Part of a small language model's weights.
Architecture: RMSNorm before each block, normalized queries and keys.
Each number is 200 + 40 x the weight over its row's rms, rounded and kept within 0 to 999. Layers, rows and columns count from 0. The size before them is the row's rms in percent of the matrix's.

# v: layer 9 attention value, 64x128, rms 0.491, rows 24-58, columns 0-31
# o: layer 9 attention output (transposed), 128x128, rms 0.603, rows 24-31,56-90,96-121, columns 0-31
# q: layer 9 attention query, 128x128, rms 0.296, rows 64-127, columns 0-31
# k: layer 9 attention key, 64x128, rms 0.276, rows 32-63, columns 0-31
v24,119,154,160,163,170,272,185,222,201,190,132,173,168,186,162,92,185,169,252,203,256,154,218,211,191,169,239,231,241,221,150,262,224
o24,098,238,252,215,178,172,267,223,213,150,249,195,199,216,188,217,281,126,144,146,198,200,204,206,193,283,152,199,161,190,164,95,188
o56,137,168,146,197,226,207,106,181,173,231,145,205,198,193,219,162,94,311,213,240,207,168,181,216,238,159,199,163,224,209,228,301,212
v25,124,156,254,150,192,184,168,153,241,213,275,179,174,194,225,155,243,223,201,257,162,201,217,193,170,117,250,214,190,212,191,232,191
o25,100,194,219,239,158,160,175,195,255,211,145,150,193,237,202,269,220,189,164,189,233,172,157,113,270,212,253,182,177,247,191,194,227
o57,142,212,183,190,220,257,188,224,164,186,258,251,212,159,214,127,183,215,222,213,158,231,256,296,107,177,133,233,207,171,221,200,167
v26,117,190,185,194,197,224,218,187,228,207,192,294,179,208,197,155,188,174,209,135,170,229,195,261,177,184,202,228,217,238,220,167,212
o26,090,258,174,147,222,232,156,273,199,221,164,217,251,134,224,205,286,203,211,237,249,158,208,190,231,217,180,180,167,190,235,208,159
o58,126,168,239,204,205,173,259,133,226,185,245,185,167,274,162,205,118,175,197,161,164,238,173,205,175,219,195,238,235,226,107,198,249
v27,117,232,177,198,194,214,299,219,219,230,271,183,229,222,155,248,192,210,205,158,229,254,177,234,185,179,184,201,192,248,278,194,244
o27,092,115,226,234,219,199,134,137,171,169,252,220,150,212,241,207,218,217,198,212,216,157,177,222,242,204,255,235,159,147,73,242,250
o59,142,268,198,134,190,221,249,218,228,228,173,178,265,184,161,200,191,184,216,162,165,264,216,198,172,222,147,195,248,234,295,158,142
v28,121,199,188,173,181,203,149,154,232,268,224,191,107,154,283,166,271,227,192,154,240,262,206,142,224,269,174,196,281,198,196,181,174
o28,097,238,180,233,181,222,247,127,166,137,234,222,227,176,180,240,176,109,152,172,197,203,152,222,244,142,205,201,171,177,149,268,261
o60,137,130,219,172,222,159,160,249,227,269,136,198,190,222,233,169,206,275,250,189,199,171,239,171,129,256,199,212,252,221,245,173,180
v29,113,183,169,211,180,244,216,167,242,231,208,180,167,221,166,209,254,188,199,249,186,176,240,253,112,218,237,179,221,224,165,177,165
o29,086,226,190,213,204,106,214,223,203,168,191,198,239,234,350,232,141,167,209,187,258,222,209,182,260,150,203,259,210,200,251,92,235
o61,130,196,171,164,190,247,191,144,192,235,207,188,153,181,59,165,263,215,228,240,173,178,157,217,135,257,221,136,161,239,194,290,146
v30,120,217,212,253,213,107,257,198,203,217,183,228,189,233,228,142,204,211,171,157,229,215,175,204,164,227,248,194,213,158,225,260,218
o30,091,260,225,186,226,232,137,224,217,234,216,219,163,210,191,239,115,259,210,224,213,204,197,184,191,222,113,146,183,209,202,203,261
o62,138,176,171,193,168,203,214,180,154,226,194,177,189,192,209,192,288,156,197,192,207,217,191,233,202,175,277,276,238,192,194,192,150
v31,120,164,229,238,235,184,203,268,154,231,240,212,169,214,206,221,242,228,167,127,167,132,262,231,186,191,178,185,209,180,165,190,161
o31,093,262,154,194,176,216,149,230,253,196,190,213,184,183,180,144,230,178,197,171,214,189,210,221,193,148,207,179,174,296,285,145,292
o63,135,146,233,211,242,195,227,158,139,184,201,211,247,195,213,227,150,224,185,220,182,176,206,178,220,236,176,226,220,108,158,223,124
q64,172,184,188,215,242,167,218,217,269,258,183,242,170,172,228,173,163,247,162,209,222,199,220,255,199,292,192,175,172,185,180,179,133
q96,095,201,211,259,237,161,254,252,220,140,191,244,242,200,167,175,141,188,120,244,223,191,185,259,195,263,101,145,244,249,155,253,157
k32,076,163,216,174,236,135,107,209,173,165,241,156,214,207,219,201,205,211,214,182,239,236,194,184,147,191,281,71,262,156,249,144,123
q65,224,195,204,184,183,140,168,250,235,191,173,281,203,198,259,171,210,186,247,206,190,210,262,226,238,152,322,250,147,125,156,147,212
q97,287,215,190,142,170,225,157,180,174,231,223,223,171,188,219,194,244,200,244,171,197,217,234,199,273,138,257,253,144,201,211,144,235
k33,078,174,191,215,148,219,246,208,190,298,230,202,240,190,218,155,206,238,231,178,215,214,202,230,237,146,209,279,191,285,242,264,272
q66,227,173,217,290,218,156,214,238,233,229,134,218,181,229,191,180,175,247,225,248,193,197,153,203,136,257,135,142,283,250,171,209,166
q98,109,184,177,245,207,223,247,238,210,142,212,194,238,199,183,204,185,275,147,242,221,178,139,232,151,247,107,142,235,241,174,245,160
k34,069,243,206,210,229,160,215,292,252,194,177,227,166,211,226,236,199,172,181,189,181,188,216,220,212,236,231,224,200,109,84,201,211
q67,128,160,204,195,201,202,236,172,222,202,177,200,223,249,193,212,260,114,177,227,145,233,261,229,227,224,228,167,266,239,183,209,156
q99,054,152,195,209,234,158,225,158,232,261,155,159,145,146,189,202,167,162,260,150,160,230,238,170,236,150,237,198,199,145,218,199,217
k35,072,244,250,193,188,190,169,186,219,214,150,231,237,182,227,217,246,197,170,234,221,213,268,140,202,212,179,102,179,118,211,195,198
q68,103,221,180,186,185,194,163,170,219,188,242,211,257,164,225,237,198,257,260,221,257,196,186,251,189,254,171,119,199,179,251,226,247
q100,049,171,221,175,188,226,154,192,269,190,187,211,173,173,183,215,175,272,267,196,142,259,256,252,274,176,239,229,203,214,251,94,264
k36,073,257,233,244,244,184,261,249,158,185,258,166,237,158,196,228,247,148,162,196,240,250,151,170,217,177,264,268,301,165,228,179,195
q69,105,144,234,235,238,221,226,211,208,270,193,185,191,157,239,256,160,251,187,170,261,249,233,210,213,261,146,122,159,203,264,175,102
q101,048,210,195,220,175,300,172,190,177,178,216,191,234,174,184,188,107,211,266,272,221,215,143,216,189,172,260,123,193,136,199,188,233
k37,068,247,219,179,234,286,153,136,179,210,308,231,192,242,223,164,219,210,173,196,191,218,213,244,123,215,127,251,191,258,244,187,205
q70,085,161,173,259,226,226,156,138,186,196,209,202,190,241,209,170,160,127,206,290,182,118,231,180,233,257,167,304,177,240,164,167,184
q102,049,226,221,166,185,223,175,257,242,147,216,165,241,191,260,206,200,295,224,186,229,181,177,236,216,166,207,246,232,248,238,246,232
k38,068,155,185,168,188,186,154,178,207,143,190,184,143,177,150,217,276,233,172,195,154,208,235,175,156,224,264,183,188,191,213,161,190
q71,093,116,150,184,228,148,221,171,264,174,147,166,172,270,259,191,163,166,281,203,215,201,176,210,283,195,172,105,135,232,230,148,174
q103,052,179,158,225,227,206,181,219,172,122,179,239,200,200,327,257,144,177,265,184,200,176,171,174,130,154,232,142,152,148,216,176,243
k39,056,238,233,180,268,211,173,229,199,236,226,237,159,184,185,161,211,225,194,276,161,131,139,229,92,251,176,273,168,196,186,268,210
q72,082,179,152,204,220,206,189,212,190,259,158,215,127,226,167,150,197,182,203,191,191,169,247,268,282,188,244,226,132,188,151,233,204
q104,060,215,215,243,201,194,178,161,206,225,189,197,184,240,217,223,233,217,221,138,217,191,260,316,199,159,201,233,111,167,168,158,213
k40,059,242,186,123,68,254,198,287,158,144,177,188,137,221,214,170,274,136,308,192,197,175,139,186,157,198,191,192,226,202,191,206,278
q73,092,153,170,95,196,233,172,169,209,219,215,156,191,265,214,204,190,183,205,222,155,234,230,222,294,204,206,222,165,194,231,244,269
q105,047,321,212,158,174,159,127,195,253,157,244,210,261,219,215,162,206,198,148,217,215,151,233,248,211,180,254,231,149,212,192,263,222
k41,054,142,244,155,152,133,201,273,253,270,213,179,113,211,111,173,230,239,108,226,191,174,206,250,176,247,151,183,225,223,215,168,229
q74,092,197,213,191,164,149,279,248,225,117,217,185,320,163,244,249,226,239,125,193,208,197,185,188,118,195,217,166,270,273,199,275,189
q106,076,200,144,196,188,161,230,185,227,218,131,184,237,178,175,174,220,153,202,213,203,197,158,134,209,237,172,184,262,276,221,247,173
k42,063,162,192,228,299,193,226,158,243,222,201,266,235,216,201,203,129,280,132,219,241,187,282,187,161,234,237,197,265,156,195,166,163
q75,092,218,214,299,211,241,260,191,192,177,127,218,223,179,165,261,196,204,210,221,186,209,171,145,163,237,221,228,203,275,196,219,142
q107,050,198,187,280,177,151,246,205,156,234,142,238,213,201,198,243,220,286,248,237,177,199,207,193,224,206,166,230,159,239,185,131,221
k43,050,243,165,145,157,218,144,181,223,197,234,142,148,253,273,249,188,109,124,201,215,155,135,207,153,221,167,199,173,195,169,187,219
q76,109,175,164,168,164,270,194,207,205,154,147,187,161,196,186,203,202,235,281,234,206,187,238,172,222,188,165,147,196,295,199,177,163
q108,065,193,144,191,232,229,129,176,256,248,212,169,266,161,247,151,212,246,236,247,199,180,167,174,158,117,151,172,198,252,206,129,253
k44,059,265,201,236,141,232,187,200,196,183,246,265,136,209,208,222,305,216,180,270,175,186,187,161,213,243,234,245,189,188,133,172,192
q77,089,195,235,205,196,298,184,187,175,185,203,225,241,158,202,271,136,247,203,164,208,168,215,232,239,207,126,181,159,215,305,216,143
q109,058,188,210,186,163,208,167,172,165,245,173,173,213,174,176,164,233,210,166,294,210,215,254,211,240,178,245,217,211,245,251,179,242
k45,067,246,197,137,186,252,197,184,196,223,199,265,158,230,209,183,203,133,191,173,303,177,175,189,251,171,238,99,246,197,127,228,201
q78,107,171,199,206,135,214,262,198,268,137,208,183,263,162,213,200,203,170,178,189,229,172,193,196,154,237,172,157,229,194,262,259,179
q110,091,157,182,174,175,172,243,211,210,221,168,188,228,163,215,202,230,207,228,244,165,165,187,161,212,198,154,161,253,229,222,230,232
k46,071,141,169,192,244,110,243,153,266,213,174,208,237,181,174,194,132,276,167,186,256,220,252,180,160,185,289,220,263,189,216,222,166
q79,090,170,206,189,166,280,239,170,155,146,244,209,168,149,175,265,225,184,249,165,178,260,87,177,230,189,177,189,246,212,194,209,148
q111,059,138,188,275,166,157,194,193,163,147,187,205,201,132,248,237,203,248,297,162,156,201,120,122,268,207,210,222,182,176,132,126,186
k47,067,133,198,235,139,230,215,246,171,207,187,242,131,209,280,206,182,253,261,254,132,170,144,246,207,129,226,278,152,243,146,251,304
q80,084,156,214,217,228,228,272,163,244,173,210,241,206,197,145,256,119,155,224,171,219,216,171,132,147,219,126,160,130,278,264,168,171
q112,081,203,208,258,206,268,193,194,214,239,161,291,174,145,169,196,133,180,195,181,178,181,152,247,178,204,117,161,105,277,247,199,211
k48,107,157,165,235,268,146,217,224,250,187,215,238,167,172,167,184,175,194,117,222,182,159,188,207,218,167,207,163,134,185,183,219,228
q81,085,168,213,204,135,248,123,246,245,177,158,150,231,156,214,194,192,187,120,193,156,168,197,235,229,213,195,170,238,186,260,166,144
q113,082,144,242,215,121,208,142,208,204,272,203,113,209,164,164,238,207,249,141,260,195,244,242,182,235,199,179,174,282,186,212,181,162
k49,090,49,216,186,239,133,213,161,217,180,224,221,183,159,134,245,213,243,183,236,252,206,170,195,178,192,152,230,185,135,214,172,165
q82,085,257,245,221,202,170,178,144,228,222,216,194,255,245,244,185,225,259,196,266,160,238,175,197,249,194,237,256,143,185,229,164,161
q114,085,210,265,203,242,175,216,117,218,205,161,186,224,180,227,216,200,213,174,272,142,219,170,211,232,169,210,246,170,206,198,246,155
k50,107,217,259,255,237,177,171,273,177,193,209,170,212,209,207,121,210,269,197,168,174,218,258,163,158,212,203,299,152,233,208,142,223
q83,074,195,151,205,198,188,235,146,183,99,193,167,207,202,158,271,161,297,143,240,247,111,191,205,243,162,239,162,177,182,266,185,164
q115,081,182,172,223,205,200,232,153,183,158,229,158,200,186,143,182,149,236,144,233,248,206,194,203,251,220,210,155,172,230,281,170,141
k51,110,228,141,201,206,211,168,223,165,236,266,230,262,189,196,195,265,277,199,135,269,191,241,269,186,177,198,156,190,186,267,126,178
q84,079,175,230,209,188,361,191,259,105,186,171,201,184,207,224,173,216,262,231,188,176,171,175,191,226,196,208,212,251,179,147,139,147
q116,077,127,216,204,221,320,188,178,124,159,202,187,216,184,256,176,196,252,243,180,201,218,178,223,252,208,173,173,236,187,158,160,151
k52,124,154,252,237,270,221,160,302,137,141,211,190,204,208,247,144,226,210,212,121,171,209,204,220,207,211,181,183,253,219,194,235,159
q85,080,277,215,173,207,195,220,233,213,167,279,180,254,156,213,246,215,263,161,153,195,263,210,225,177,181,157,165,236,136,185,217,164
q117,081,264,154,168,213,168,221,220,209,212,270,190,271,241,185,253,228,194,160,167,180,246,209,109,185,171,166,202,262,156,180,182,146
k53,113,290,198,251,156,202,214,201,234,258,251,211,238,156,185,200,286,259,157,154,150,243,192,196,208,228,185,224,223,138,197,223,159
q86,075,121,163,194,248,257,186,154,144,201,153,248,234,166,248,198,176,272,188,146,159,223,197,198,140,167,178,206,203,158,216,156,242
q118,077,110,183,187,235,221,194,174,128,265,161,264,205,206,209,172,221,243,202,144,202,183,171,191,156,172,197,188,162,170,179,169,205
k54,117,158,214,250,215,237,175,169,175,182,183,261,248,242,229,123,171,202,195,145,142,138,172,118,158,171,191,125,142,181,220,182,177
q87,070,227,226,163,214,237,203,152,206,326,200,190,263,211,215,193,196,202,204,249,204,198,117,223,203,186,156,147,200,225,219,214,174
q119,093,238,267,177,212,188,209,167,230,274,155,193,254,190,247,271,168,223,156,205,179,231,151,217,180,195,167,150,210,198,181,181,179
k55,116,222,210,248,199,177,161,172,173,198,241,181,260,183,218,203,219,239,239,159,163,170,201,210,245,244,188,164,170,250,123,147,188
q88,075,191,119,153,174,188,260,215,238,220,188,190,191,258,196,253,210,221,209,91,200,136,236,190,237,220,252,255,161,229,184,182,181
q120,088,206,126,188,188,217,264,187,274,224,157,168,164,241,153,244,212,172,192,102,202,161,256,187,220,238,266,246,163,244,168,196,194
k56,120,240,146,204,193,261,259,172,241,240,235,138,169,287,218,229,264,204,170,210,158,183,216,240,157,256,228,334,206,187,181,209,204
q89,071,198,254,218,219,194,235,183,188,212,205,164,163,263,210,210,230,291,181,161,233,133,227,182,189,201,156,174,181,172,207,236,206
q121,089,181,239,206,237,170,224,204,199,255,166,162,195,260,154,213,207,291,216,186,202,149,249,184,178,223,154,170,236,211,220,214,215
k57,114,171,181,250,252,198,214,206,249,270,202,214,161,235,169,157,241,255,211,176,208,185,273,163,244,224,253,182,251,205,280,235,186
q90,073,211,166,262,200,124,155,226,223,140,154,193,215,192,325,231,198,216,213,181,198,113,199,272,185,216,157,264,230,214,251,189,142
q122,083,229,160,239,198,108,217,232,183,167,182,203,129,226,237,211,165,183,257,202,202,165,160,175,214,212,163,247,236,217,247,190,159
k58,108,174,153,190,195,197,199,183,212,200,180,173,211,180,193,202,115,106,253,223,203,217,221,185,249,181,183,213,255,229,112,175,271
q91,070,235,262,198,213,206,223,178,217,186,153,260,165,191,162,202,231,225,298,221,236,183,150,232,229,192,211,209,252,284,295,173,188
q123,078,191,215,170,179,199,223,233,165,159,181,228,205,180,157,207,222,205,254,255,210,209,172,255,192,225,222,223,222,257,292,152,223
k59,125,232,248,162,177,165,168,233,204,162,164,224,177,169,220,244,278,176,257,189,229,225,155,214,151,210,223,227,208,208,179,144,229
q92,074,171,232,186,187,192,108,283,159,183,197,183,271,201,150,178,224,195,186,207,223,237,235,124,189,218,210,147,247,144,152,250,179
q124,088,257,190,193,170,213,107,294,161,199,186,176,245,215,113,194,227,256,192,177,199,258,229,132,169,224,214,128,218,150,199,215,226
k60,128,159,223,188,162,251,168,179,206,166,171,198,200,182,226,230,249,184,179,208,170,249,172,142,255,211,238,219,189,148,168,172,272
q93,073,154,247,161,126,157,220,212,201,235,229,171,128,143,169,241,242,206,206,277,240,143,136,209,205,217,218,152,160,220,233,247,181
q125,085,206,184,190,152,126,230,225,209,199,220,207,172,170,205,259,195,220,225,267,161,182,200,180,202,227,193,144,219,201,280,255,185
k61,123,195,188,218,118,168,183,253,264,154,141,167,162,176,262,166,273,193,201,263,206,258,227,188,161,148,45,161,159,208,194,214,235
q94,078,251,117,163,252,166,124,145,216,226,213,250,161,218,258,152,177,155,210,240,227,210,229,278,213,200,190,153,154,220,229,179,227
q126,076,188,128,215,258,150,145,164,198,196,234,230,182,238,212,151,165,190,221,211,242,167,220,305,213,216,217,186,137,234,201,186,182
k62,112,133,152,176,281,227,189,97,201,229,162,259,119,252,214,172,143,220,175,221,251,192,226,244,210,197,184,160,166,177,182,230,227
q95,072,232,223,222,189,203,247,162,214,173,248,201,148,262,157,116,204,192,234,160,213,155,133,213,168,204,153,161,257,209,144,212,202
q127,074,189,182,237,189,199,225,116,228,170,255,178,223,215,241,207,176,248,207,185,174,154,139,186,136,222,174,179,270,190,172,237,247
k63,113,156,166,222,221,192,211,136,231,223,235,274,238,173,204,194,149,77,184,223,256,170,140,155,210,204,217,245,267,200,146,258,182
v32,077,116,252,142,193,150,173,218,173,306,196,222,210,176,186,145,244,162,247,206,161,194,200,239,180,221,177,240,198,209,229,254,232
o64,060,160,251,204,241,253,124,99,164,230,213,253,170,179,196,174,225,223,232,222,162,141,158,210,264,175,196,235,235,158,227,223,218
o96,095,207,219,196,201,183,219,297,171,219,158,183,258,185,152,217,196,171,214,214,80,186,214,193,249,258,193,199,168,183,200,212,209
v33,083,230,114,142,245,192,160,114,208,202,261,260,186,220,119,176,180,180,254,168,161,251,167,176,148,170,231,199,220,239,220,185,257
o65,061,180,218,188,166,284,214,211,130,172,204,247,210,208,157,157,233,144,176,171,230,194,238,146,243,137,100,233,211,143,149,263,185
o97,096,215,165,178,288,217,203,188,201,124,152,255,126,190,182,147,184,208,192,148,121,201,187,165,190,181,200,127,282,163,219,217,176
v34,082,254,228,175,266,266,138,237,184,207,286,202,178,196,148,242,206,159,190,203,184,209,257,137,211,190,188,148,156,271,204,200,136
o66,066,226,208,203,159,206,228,230,242,160,174,238,162,128,179,230,224,180,218,238,225,176,157,216,236,271,225,226,238,267,180,222,186
o98,098,181,274,165,309,164,156,276,205,149,226,204,201,223,138,203,224,172,244,147,177,202,234,170,191,218,146,193,222,172,237,215,136
v35,077,161,210,167,223,185,224,250,202,173,80,234,262,302,148,199,196,217,264,152,250,161,182,188,160,180,165,208,152,205,192,117,212
o67,061,235,230,240,248,226,229,159,172,213,228,157,227,163,187,243,176,227,216,315,299,152,231,236,246,185,249,241,229,197,196,252,229
o99,097,200,172,163,237,184,230,200,119,158,96,198,239,276,202,197,193,191,209,167,192,179,194,144,156,211,193,188,182,222,220,173,181
v36,080,138,188,243,207,253,213,178,240,144,261,171,262,193,129,209,278,152,244,157,157,163,149,238,223,97,200,165,238,144,219,189,190
o68,063,170,179,181,188,184,211,198,254,257,243,125,162,198,241,176,171,221,179,316,167,192,232,190,175,233,196,201,155,205,215,221,181
o100,095,231,214,255,185,173,241,216,166,121,200,219,288,180,189,130,244,209,276,186,219,203,170,309,257,120,153,170,190,150,176,224,189
v37,083,197,200,249,196,233,201,178,178,167,177,130,150,171,199,236,180,227,185,187,153,175,167,247,224,230,131,144,212,144,238,200,224
o69,060,198,225,201,178,236,267,153,196,196,215,271,172,196,232,215,173,126,168,209,211,210,226,125,169,261,189,268,238,206,269,220,122
o101,099,172,235,182,210,228,208,227,143,260,130,152,210,154,179,188,168,211,202,213,196,163,180,228,196,205,237,214,184,253,170,208,223
v38,075,156,189,285,143,157,225,288,240,238,187,259,152,127,174,233,236,248,154,273,153,223,205,175,191,187,265,137,228,249,252,241,190
o70,061,206,99,118,183,231,226,220,173,214,121,217,215,124,231,251,203,216,175,193,219,213,90,219,224,149,178,180,149,180,238,234,153
o102,098,234,213,191,172,223,245,144,198,235,228,182,205,241,168,186,208,213,155,177,172,212,260,173,143,190,275,214,217,249,254,181,213
v39,073,167,264,207,256,171,189,217,191,247,170,226,126,211,276,268,175,144,197,221,205,213,235,186,231,259,159,165,228,201,169,223,237
o71,063,170,233,195,217,182,202,152,245,220,264,161,173,138,193,233,225,231,157,220,257,194,132,185,240,223,254,236,217,195,241,228,156
o103,092,163,225,197,169,213,217,247,205,299,214,199,140,268,245,282,280,200,229,213,223,240,205,203,205,195,130,202,225,150,171,176,233
v40,081,141,200,204,176,185,177,239,199,164,224,126,277,277,259,198,243,91,187,228,181,180,165,178,138,218,248,200,265,186,160,203,187
o72,062,169,196,201,244,200,284,235,235,239,245,208,168,186,196,170,238,203,196,171,196,251,292,215,161,254,137,227,230,167,193,118,173
o104,101,154,226,193,155,185,182,163,139,232,176,104,247,247,233,268,226,222,149,215,169,252,233,173,127,202,264,213,317,169,163,226,223
v41,077,185,151,195,265,214,242,193,248,270,215,200,275,167,176,256,191,148,189,280,159,146,164,168,207,195,260,174,124,131,204,176,176
o73,059,194,242,214,155,202,184,223,229,279,230,126,215,208,193,212,256,186,105,178,228,166,223,159,159,263,202,182,201,145,168,164,193
o105,098,210,194,186,181,148,262,253,227,213,91,161,198,121,212,160,194,206,209,227,186,217,163,230,186,209,144,222,229,168,160,254,221
v42,077,149,152,249,217,252,210,265,157,265,169,196,246,217,186,163,192,185,201,220,228,221,288,147,149,210,228,199,139,218,163,223,200
o74,060,184,228,149,248,185,194,188,229,193,179,143,220,188,113,250,208,218,203,285,205,191,175,210,231,162,149,201,158,277,268,181,257
o106,098,186,232,246,198,246,156,264,204,238,182,200,214,312,334,150,211,173,208,217,213,176,304,141,155,178,206,191,113,99,255,231,206
v43,074,154,248,177,167,238,249,182,280,312,151,215,147,219,252,192,173,176,187,171,169,301,128,232,216,142,169,176,222,168,175,112,112
o75,066,200,259,235,131,188,145,174,225,235,204,217,278,169,150,221,206,189,212,146,166,205,195,268,191,183,188,241,171,185,155,213,179
o107,089,139,179,198,239,232,163,195,182,215,154,243,147,185,199,211,201,220,190,294,166,256,176,268,243,211,196,143,136,237,205,195,265
v44,077,216,194,269,146,214,178,194,153,286,268,178,232,244,239,243,194,204,253,233,235,211,164,208,230,259,206,193,227,230,182,184,261
o76,058,194,67,214,188,190,175,227,178,216,109,189,233,192,298,159,158,207,191,234,200,213,218,169,199,159,194,271,207,246,209,163,246
o108,095,167,265,199,187,227,192,276,143,277,221,220,210,191,172,253,201,210,188,174,227,149,145,218,256,228,148,206,198,235,185,144,214
v45,079,225,289,214,219,272,194,135,287,177,152,206,205,134,223,256,153,173,175,239,147,201,236,252,176,70,227,245,198,254,113,204,199
o77,058,202,214,205,194,286,152,138,135,185,171,268,161,234,249,196,156,266,213,188,206,243,264,125,201,247,149,233,199,116,172,153,160
o109,097,238,267,197,254,232,138,243,226,234,188,211,226,178,167,165,257,184,191,135,216,137,225,223,218,162,236,187,133,203,156,223,229
v46,073,217,243,246,175,168,179,145,173,212,196,259,191,177,169,221,184,73,231,217,252,155,166,279,252,199,182,139,143,233,172,281,193
o78,057,178,202,182,164,128,244,216,243,245,252,223,189,183,131,140,231,183,247,273,190,245,206,206,225,126,226,149,172,214,188,226,141
o110,088,164,199,224,168,140,152,125,202,191,115,184,199,170,227,237,227,203,201,150,219,94,166,248,217,175,206,150,211,267,138,241,201
v47,075,170,222,258,147,271,225,199,175,200,218,248,187,199,106,219,124,207,274,179,189,170,252,177,223,259,222,204,211,235,246,231,143
o79,064,196,138,221,314,201,195,213,214,206,206,199,227,236,257,154,176,193,165,193,144,184,235,235,143,212,221,226,143,209,251,128,148
o111,088,230,196,248,187,217,196,251,198,174,149,267,178,232,185,188,227,196,222,262,135,246,192,151,201,202,190,203,216,198,224,219,237
v48,080,191,210,156,173,153,215,220,142,199,312,200,164,247,265,230,147,219,228,168,166,189,180,202,249,247,254,198,183,141,291,212,279
o80,060,123,160,126,149,183,192,213,147,197,257,150,188,210,170,254,200,218,174,220,175,172,210,236,104,127,186,188,273,217,231,217,195
o112,097,204,194,208,175,221,204,240,216,271,276,212,187,204,227,200,175,168,169,232,207,171,247,124,215,215,170,145,199,195,224,181,260
v49,076,214,183,312,193,203,179,197,160,224,214,226,212,205,166,245,221,197,190,181,115,172,167,207,129,212,286,171,166,210,163,204,239
o81,061,289,159,194,182,207,222,206,219,254,247,136,214,159,215,199,276,230,144,249,232,227,235,130,180,112,243,128,184,182,202,182,247
o113,095,183,248,223,182,217,215,204,175,211,256,223,161,145,144,223,155,250,167,202,187,190,234,173,247,258,217,223,135,223,201,101,213
v50,079,241,178,195,202,199,268,213,256,186,178,168,194,274,164,100,226,204,250,193,185,215,151,172,154,207,170,218,159,196,221,187,200
o82,060,220,190,306,276,199,284,149,252,226,158,180,150,177,262,213,230,188,215,180,205,178,233,211,215,196,128,228,133,154,125,143,161
o114,095,237,121,163,181,241,255,300,232,186,252,165,156,249,212,111,153,164,189,208,230,220,168,166,159,232,248,200,165,254,196,150,233
v51,068,247,249,179,236,246,190,158,219,182,149,194,235,156,236,190,236,186,200,153,122,224,237,158,261,280,173,155,188,195,265,203,236
o83,065,196,193,196,157,138,186,161,196,219,173,152,136,174,187,165,168,276,237,195,260,209,174,188,204,214,189,158,202,158,189,221,195
o115,092,187,225,213,221,308,191,196,273,167,199,170,244,239,177,232,177,177,181,168,133,260,234,130,272,185,178,167,189,235,235,253,228
v52,076,159,118,193,143,177,185,238,201,180,145,239,196,159,193,208,200,242,147,146,154,258,192,152,171,132,221,199,206,173,191,189,221
o84,054,212,195,143,216,206,184,230,196,239,165,262,199,188,154,197,167,211,216,220,166,236,205,230,243,161,129,168,247,215,197,253,224
o116,096,178,165,229,152,209,239,214,238,205,198,242,200,201,176,148,284,253,212,123,192,199,199,194,198,245,195,161,182,199,259,174,197
v53,084,207,212,164,199,160,117,236,198,185,133,251,225,168,229,240,187,187,179,134,178,133,196,173,217,235,225,245,246,209,215,172,222
o85,070,266,256,176,212,206,215,154,190,296,244,208,115,213,151,189,145,151,285,160,183,247,223,216,170,224,188,261,160,233,167,152,183
o117,102,185,211,194,192,174,184,184,187,194,167,236,175,210,265,291,113,197,201,167,101,198,106,189,173,159,207,194,219,163,169,160,222
v54,083,174,164,182,195,216,177,295,172,267,147,274,204,229,199,227,218,176,148,222,229,236,141,172,203,162,179,206,161,203,203,210,204
o86,056,174,189,144,168,176,181,166,259,221,263,108,238,166,261,215,208,202,201,231,229,195,192,264,250,136,238,136,273,229,210,210,260
o118,107,152,155,186,170,175,257,247,205,193,142,240,223,234,207,223,202,191,193,255,175,227,182,167,124,209,161,123,159,225,200,158,183
v55,080,254,128,165,210,188,234,207,114,202,151,183,278,166,147,132,160,273,210,168,241,206,226,152,112,246,173,207,166,156,200,156,222
o87,055,216,148,168,180,274,224,198,239,155,179,257,260,233,230,223,264,123,226,249,197,237,212,130,273,239,197,200,213,239,196,154,201
o119,096,162,147,204,213,166,193,225,128,211,232,224,283,142,158,181,141,216,155,207,184,166,207,149,172,214,117,163,203,158,232,242,257
v56,076,148,255,146,204,221,303,178,191,142,189,189,183,219,190,159,204,244,184,230,209,179,259,172,240,237,263,133,204,281,223,160,147
o88,052,155,133,139,229,216,177,162,222,257,215,260,228,224,202,173,261,181,166,170,279,249,154,169,209,218,100,211,271,235,202,173,240
o120,100,102,244,188,239,186,234,246,216,84,211,256,195,227,193,175,193,175,175,253,213,138,248,237,170,257,232,230,159,231,221,207,188
v57,078,235,291,179,157,277,242,210,216,185,174,202,211,241,297,108,215,243,198,227,260,217,237,174,157,202,239,165,232,155,184,262,194
o89,053,169,149,223,191,220,210,156,129,225,225,223,295,190,175,189,151,173,138,275,169,196,187,150,214,247,239,185,236,216,169,197,236
o121,102,168,246,168,214,175,174,112,231,173,265,213,207,213,206,145,233,166,222,204,239,176,224,191,174,226,182,182,207,137,228,202,154
v58,082,193,161,282,239,189,170,245,227,197,256,203,162,257,184,210,200,166,217,190,233,185,94,238,195,286,178,246,187,285,199,143,256
o90,072,228,225,196,253,243,137,127,195,182,247,218,212,191,149,249,254,228,148,166,280,229,196,210,230,233,221,254,94,115,249,204,185